Weights of a small GPT-style language model, trained from scratch on English Wikipedia: 562M tokens.
Each number is 200 + 40 x the weight over its row's rms, rounded and kept within 0 to 999. Layers, rows and columns count from 0. The size before them is the row's rms in percent of the matrix's.

# layer 4 MLP gate, 704x256, rms 0.0784, rows 102-110, columns 128-255
102,213,193,266,248,223,284,231,245,243,188,177,266,156,227,176,203,175,229,141,122,189,140,109,210,204,259,209,269,181,238,248,249,227,212,102,164,141,190,122,177,214,171,158,173,239,194,164,231,288,184,165,159,137,220,213,151,198,194,191,214,178,230,172,266,192,211,216,203,248,230,191,108,206,227,243,187,211,228,169,201,170,194,187,162,140,279,214,150,317,236,171,222,253,179,218,224,147,131,169,199,224,202,169,176,220,145,214,171,243,265,170,171,174,198,147,187,195,138,218,157,205,185,144,154,217,193,213,233
101,278,239,155,203,245,145,169,210,219,218,222,155,190,171,198,172,271,111,155,182,224,248,153,247,243,179,202,149,139,172,173,242,181,196,226,153,221,272,246,108,134,125,107,270,156,252,307,239,144,239,156,241,205,117,184,135,209,203,178,163,207,227,190,155,167,165,238,121,134,200,254,187,257,105,175,217,200,157,179,177,196,220,130,128,253,215,183,199,209,237,221,229,192,213,227,189,200,247,217,198,232,213,218,228,172,232,271,205,228,171,208,187,202,191,186,178,197,258,212,197,137,223,211,267,222,212,228,221
100,237,228,236,167,213,249,153,200,189,229,267,237,203,159,216,234,179,181,199,169,191,253,166,203,205,187,149,198,268,196,277,189,195,144,183,136,231,155,177,255,191,210,266,175,181,222,245,195,194,189,147,198,213,202,161,194,180,181,316,246,296,204,193,203,270,201,210,189,146,197,173,195,181,156,176,130,207,198,184,226,157,219,132,214,220,197,190,137,200,308,211,159,200,188,219,106,141,242,240,153,189,155,172,166,230,275,179,140,178,187,187,133,172,133,263,212,216,189,237,199,152,208,223,151,228,170,165,190
100,252,265,163,164,166,108,257,255,203,274,139,285,227,193,158,162,190,170,160,195,189,230,188,259,133,240,234,104,170,179,229,177,190,221,216,212,198,157,148,178,228,169,181,161,194,113,177,188,213,174,150,218,206,135,253,252,205,205,188,280,196,190,205,177,191,193,214,191,202,249,191,212,130,185,289,202,251,192,226,129,223,203,187,197,199,211,200,207,213,297,239,197,232,202,193,209,209,226,162,243,211,231,207,228,255,180,177,203,255,149,278,148,280,163,206,173,252,251,180,219,229,254,192,138,190,191,222,214
094,221,199,209,200,170,205,128,162,242,151,210,239,173,213,215,117,202,203,179,245,205,206,230,150,208,172,218,230,216,152,204,172,270,180,222,163,213,191,190,226,135,244,151,248,214,247,214,194,131,224,160,178,237,260,226,198,204,198,117,157,143,240,228,104,206,201,171,224,179,156,232,212,176,195,213,202,204,237,213,206,166,194,160,283,219,191,204,173,168,209,200,147,193,157,215,192,245,221,177,194,188,159,192,250,160,188,185,131,131,228,232,169,205,196,199,236,210,261,209,159,240,175,215,158,269,226,308,131
100,231,159,257,254,143,215,131,192,241,173,187,147,217,166,138,226,185,261,199,273,180,167,178,176,181,113,169,159,211,288,198,222,209,222,179,270,162,153,231,224,143,170,134,188,207,229,217,195,239,232,236,142,190,290,193,202,204,229,300,202,217,152,213,135,239,182,181,180,237,190,164,248,206,131,209,153,164,216,215,234,187,172,130,251,113,216,181,245,199,242,125,154,171,227,189,182,187,156,237,222,185,170,166,220,250,228,240,212,219,138,208,160,149,183,231,212,277,235,222,143,155,202,277,175,224,156,161,235
099,196,247,277,245,208,244,179,252,175,145,237,249,172,234,181,228,221,214,232,292,182,170,158,153,216,134,240,221,169,178,208,178,240,128,140,245,185,125,276,164,171,251,215,198,212,176,215,185,221,126,209,178,287,183,254,236,234,210,176,186,170,168,240,230,169,264,196,183,193,245,217,145,243,279,199,211,310,160,235,216,144,176,191,234,133,186,228,234,146,219,154,129,149,217,139,205,276,165,213,216,209,184,238,264,210,142,176,200,131,188,215,166,173,183,188,216,239,216,273,199,177,211,211,226,241,156,236,277
094,232,107,175,164,214,216,212,204,209,216,140,179,213,223,148,187,165,161,215,182,167,162,210,273,156,243,237,169,244,260,202,195,231,151,249,203,270,146,121,190,132,176,178,168,170,225,205,246,241,163,244,162,189,224,217,209,182,182,171,230,160,158,197,206,226,280,167,210,177,203,198,111,199,272,194,192,230,263,161,181,121,188,147,197,210,158,188,255,181,255,191,208,194,186,236,292,165,225,190,245,183,91,223,213,265,274,237,203,201,210,161,163,253,206,190,204,181,234,199,225,180,144,276,154,117,216,209,250
100,184,229,170,117,248,175,222,184,188,161,165,180,169,207,157,195,139,213,201,237,247,180,223,161,184,270,174,183,143,233,165,232,315,188,188,198,208,272,157,179,193,259,245,178,156,226,193,238,266,251,188,193,244,176,265,239,271,143,252,197,245,261,145,180,166,240,202,114,187,202,200,166,175,156,165,242,248,192,182,166,178,205,164,187,124,190,170,230,198,200,177,241,168,107,195,265,205,204,244,189,210,97,189,186,213,96,249,196,190,259,183,179,133,231,156,195,136,163,189,172,166,181,260,237,181,149,207,218
# layer 4 MLP up, 704x256, rms 0.074, rows 102-110, columns 128-255
100,205,195,159,161,225,190,194,231,203,189,109,196,184,230,213,222,210,210,132,206,242,290,174,225,173,239,222,177,173,227,221,100,184,206,247,152,212,214,239,193,142,180,117,164,211,200,201,203,123,226,240,185,220,212,235,202,210,169,259,156,195,274,174,190,122,213,212,258,297,234,208,217,208,156,231,202,245,133,224,250,138,226,151,213,199,156,206,143,183,196,171,205,214,215,192,281,199,132,196,162,237,198,263,166,230,209,208,205,150,186,204,220,131,267,191,226,207,135,181,220,191,308,257,222,214,102,231,174
099,291,192,195,125,286,234,147,110,172,196,227,179,170,179,310,218,187,279,331,182,171,171,255,123,237,217,266,215,189,201,267,179,193,268,195,226,173,158,188,252,117,228,240,132,207,184,156,221,150,172,213,179,308,282,180,156,194,241,213,214,203,229,177,118,168,177,210,224,223,193,167,198,157,141,170,221,236,172,231,232,218,181,273,210,136,110,171,242,230,179,153,211,194,162,207,268,175,189,219,212,190,168,233,221,230,214,185,184,199,199,186,239,233,106,278,172,181,191,195,127,217,234,164,199,165,171,189,172
104,167,202,242,191,207,141,186,183,60,243,182,144,185,193,273,209,214,125,266,151,211,138,172,182,209,238,158,272,229,194,271,218,275,168,214,185,163,180,207,193,288,214,259,221,194,231,197,211,166,199,232,258,173,130,151,53,194,206,234,151,191,188,214,211,161,163,207,232,224,261,240,179,175,199,184,197,187,296,244,188,238,239,195,174,240,151,213,196,180,201,282,208,206,209,230,172,208,226,218,121,170,224,196,170,203,182,226,187,246,188,188,150,264,255,216,161,196,201,186,228,244,215,204,208,188,183,184,240
104,212,185,236,172,194,223,241,152,247,217,161,267,202,171,228,141,208,308,238,192,178,219,219,159,221,210,194,212,188,201,243,158,262,229,163,145,223,221,213,219,236,272,200,161,171,194,148,233,247,256,220,184,109,223,174,290,201,272,133,178,188,252,172,168,262,164,226,129,220,198,181,246,141,145,153,96,176,191,216,139,224,166,207,213,245,163,182,191,196,152,208,166,226,159,161,121,147,260,268,263,196,214,163,250,227,170,195,229,251,187,229,182,223,236,207,175,209,225,198,213,228,116,146,246,206,202,233,106
094,219,173,235,148,221,207,182,275,172,187,220,184,261,186,279,180,241,156,281,157,205,147,145,211,214,210,196,186,101,169,209,184,184,131,183,284,178,287,171,166,197,154,199,202,201,198,208,192,232,173,176,200,128,133,203,221,207,193,272,182,199,230,143,131,201,196,247,151,229,192,120,242,186,227,124,213,185,198,139,151,189,173,215,177,240,237,271,210,202,212,205,203,269,238,167,207,249,198,231,193,177,253,250,185,200,208,170,255,159,205,181,220,141,188,236,227,239,191,288,231,230,264,168,162,204,160,178,191
101,161,199,212,116,207,151,240,159,163,273,233,179,170,201,245,175,203,189,185,202,241,190,150,202,189,242,162,189,140,196,207,196,230,159,246,238,196,189,190,141,157,172,186,354,201,187,175,209,181,250,233,271,141,259,183,101,214,189,196,205,174,188,143,213,185,125,165,245,197,214,233,197,127,233,149,159,160,182,233,203,179,170,248,221,215,243,176,266,187,189,213,193,200,147,155,160,164,195,228,241,174,197,161,226,178,224,307,184,196,161,200,201,263,170,209,249,242,219,295,258,204,128,252,171,313,193,168,194
097,131,205,205,172,188,215,244,128,199,164,228,164,155,200,232,235,187,226,176,253,200,209,233,248,218,167,232,92,205,233,126,190,165,251,234,200,175,279,159,196,181,128,173,144,141,207,165,191,210,174,238,153,189,240,238,160,220,233,239,279,207,254,148,208,195,224,188,197,172,170,223,169,255,158,263,194,184,220,215,210,157,233,179,256,196,240,205,184,206,241,146,242,234,149,243,208,183,182,216,152,140,167,186,168,201,253,205,165,147,200,208,219,178,168,174,171,174,168,212,337,200,168,149,166,223,126,265,163
099,221,291,133,236,252,164,197,174,201,141,144,256,223,199,189,178,210,223,204,175,232,146,185,172,222,163,101,173,168,177,145,223,154,229,182,175,201,211,306,224,213,200,198,183,212,224,180,228,214,149,197,269,204,201,213,122,227,181,179,241,162,177,145,186,160,198,223,260,191,189,170,227,213,219,127,170,178,194,231,231,200,301,194,186,206,195,246,199,246,258,178,182,239,203,182,162,194,179,273,175,122,212,137,211,163,199,162,166,232,227,229,228,180,180,257,216,259,194,224,156,219,175,188,204,273,207,176,179
103,182,204,186,200,174,156,247,231,223,206,172,171,177,173,205,226,189,236,170,165,174,191,184,148,144,227,168,231,208,189,193,213,152,182,150,149,191,166,148,243,160,181,214,174,151,267,178,176,189,225,238,196,274,228,216,289,164,219,241,211,142,154,140,244,146,247,209,246,118,178,202,129,254,181,136,192,220,243,223,175,182,193,156,220,162,127,231,193,228,151,137,108,168,224,211,213,167,96,203,167,181,219,318,217,210,215,256,196,174,256,228,229,267,176,238,215,215,209,288,220,119,182,184,122,265,167,253,181
# layer 4 MLP down (transposed), 704x256, rms 0.0736, rows 102-109, columns 128-255
102,169,211,192,213,191,170,226,204,169,248,176,258,237,214,225,225,227,224,198,225,258,115,143,229,263,182,198,201,184,233,237,189,239,228,183,202,182,198,158,154,175,162,200,199,121,176,183,235,198,215,271,179,153,163,117,212,235,144,253,170,203,136,222,236,113,214,102,189,184,211,267,241,193,190,276,202,269,231,232,192,194,168,259,217,206,229,230,241,205,168,193,190,136,186,147,190,124,178,227,94,225,253,159,288,194,176,200,197,175,201,158,182,179,174,188,216,170,126,160,222,256,296,238,198,257,192,210,243
099,169,236,255,205,164,204,178,231,210,271,200,180,201,257,181,226,267,244,144,164,235,226,254,257,171,203,164,217,214,149,134,264,149,160,154,213,222,126,230,244,243,173,132,216,220,150,269,183,245,186,148,218,205,218,194,208,221,231,114,196,206,150,202,208,194,241,208,231,183,171,280,210,289,270,182,158,223,175,232,213,163,197,147,203,195,184,228,185,172,218,194,183,175,180,234,157,213,232,173,176,215,239,221,162,151,213,225,191,194,164,222,149,121,141,168,225,266,242,273,162,199,252,255,210,219,297,205,198
105,245,213,227,226,165,198,150,207,196,184,156,185,238,127,138,246,199,165,224,216,194,188,209,191,206,174,157,237,187,219,271,154,183,263,236,163,223,118,236,211,255,245,184,249,181,195,184,262,227,172,155,229,243,176,253,270,197,185,229,132,157,185,258,229,177,124,194,212,145,233,162,266,232,179,171,262,169,269,210,216,271,238,207,230,182,201,184,234,216,253,221,223,136,190,153,214,197,178,125,120,179,252,254,187,215,215,228,197,183,281,174,217,195,189,249,184,141,276,178,193,167,211,185,169,152,180,250,272
101,202,228,288,217,265,144,194,185,210,196,181,123,225,193,176,194,213,163,249,229,213,231,213,177,219,160,263,253,190,238,200,229,192,150,189,224,216,138,260,247,170,96,211,227,148,203,221,153,219,228,221,209,217,183,188,198,243,139,236,178,196,263,159,145,168,180,200,159,201,177,104,133,207,238,190,185,172,226,222,237,160,152,212,262,228,206,253,188,241,192,220,190,160,211,203,218,199,104,118,209,208,166,163,180,175,201,220,225,186,195,179,204,167,224,203,276,238,172,138,248,214,176,177,170,193,190,172,249
095,154,195,177,198,170,165,163,175,177,155,197,215,235,337,187,126,237,193,173,197,200,230,218,196,220,187,244,211,176,239,254,206,230,215,214,252,204,189,236,224,137,206,142,182,171,216,189,189,241,177,133,186,148,261,192,220,125,202,115,221,163,231,204,163,143,165,171,201,198,203,210,134,234,166,173,150,213,191,253,272,223,133,232,273,235,156,227,189,104,192,242,159,180,168,196,156,226,171,226,119,231,196,183,173,180,169,178,164,234,186,206,234,166,207,230,217,219,128,208,143,258,257,231,181,230,143,263,227
102,178,147,295,202,205,198,162,220,225,182,185,244,248,144,241,193,181,141,166,220,171,240,284,167,220,160,134,214,192,183,182,125,236,154,209,202,233,266,302,275,183,241,215,194,205,221,185,216,223,226,202,201,177,198,197,168,153,252,231,200,198,223,186,245,218,261,135,179,230,239,191,170,211,92,213,199,137,169,236,162,241,209,246,252,114,263,280,223,298,191,166,89,174,158,167,180,171,208,162,271,143,172,192,228,227,304,221,214,137,178,241,161,233,250,263,259,234,154,199,221,220,213,243,148,150,222,237,226
100,124,223,166,196,138,176,224,208,203,208,148,192,185,244,233,147,263,176,205,236,144,185,154,144,218,222,219,211,201,255,253,151,195,194,220,151,190,192,173,257,165,228,162,173,149,185,201,225,260,185,210,233,212,257,275,188,229,220,229,239,155,225,200,199,274,173,181,234,129,138,211,188,244,299,307,159,147,186,237,244,223,160,183,172,180,249,174,151,222,215,161,250,185,230,245,199,169,167,215,135,130,256,187,214,173,169,248,210,281,196,200,221,173,187,197,198,165,213,225,221,157,157,195,232,224,222,256,194
098,219,106,200,135,218,196,114,154,182,157,149,240,234,182,115,157,257,193,255,181,125,206,188,241,220,166,240,221,143,261,233,161,246,231,176,222,191,244,166,216,185,233,205,219,211,208,210,246,191,170,168,199,176,163,167,208,181,197,226,203,144,195,190,215,196,234,264,248,152,194,304,253,160,169,153,202,195,184,119,143,166,178,143,266,225,168,241,257,121,189,189,234,195,233,215,148,167,222,263,183,210,200,244,255,229,159,155,202,200,238,193,183,200,149,234,248,218,293,179,173,289,195,230,185,228,132,169,203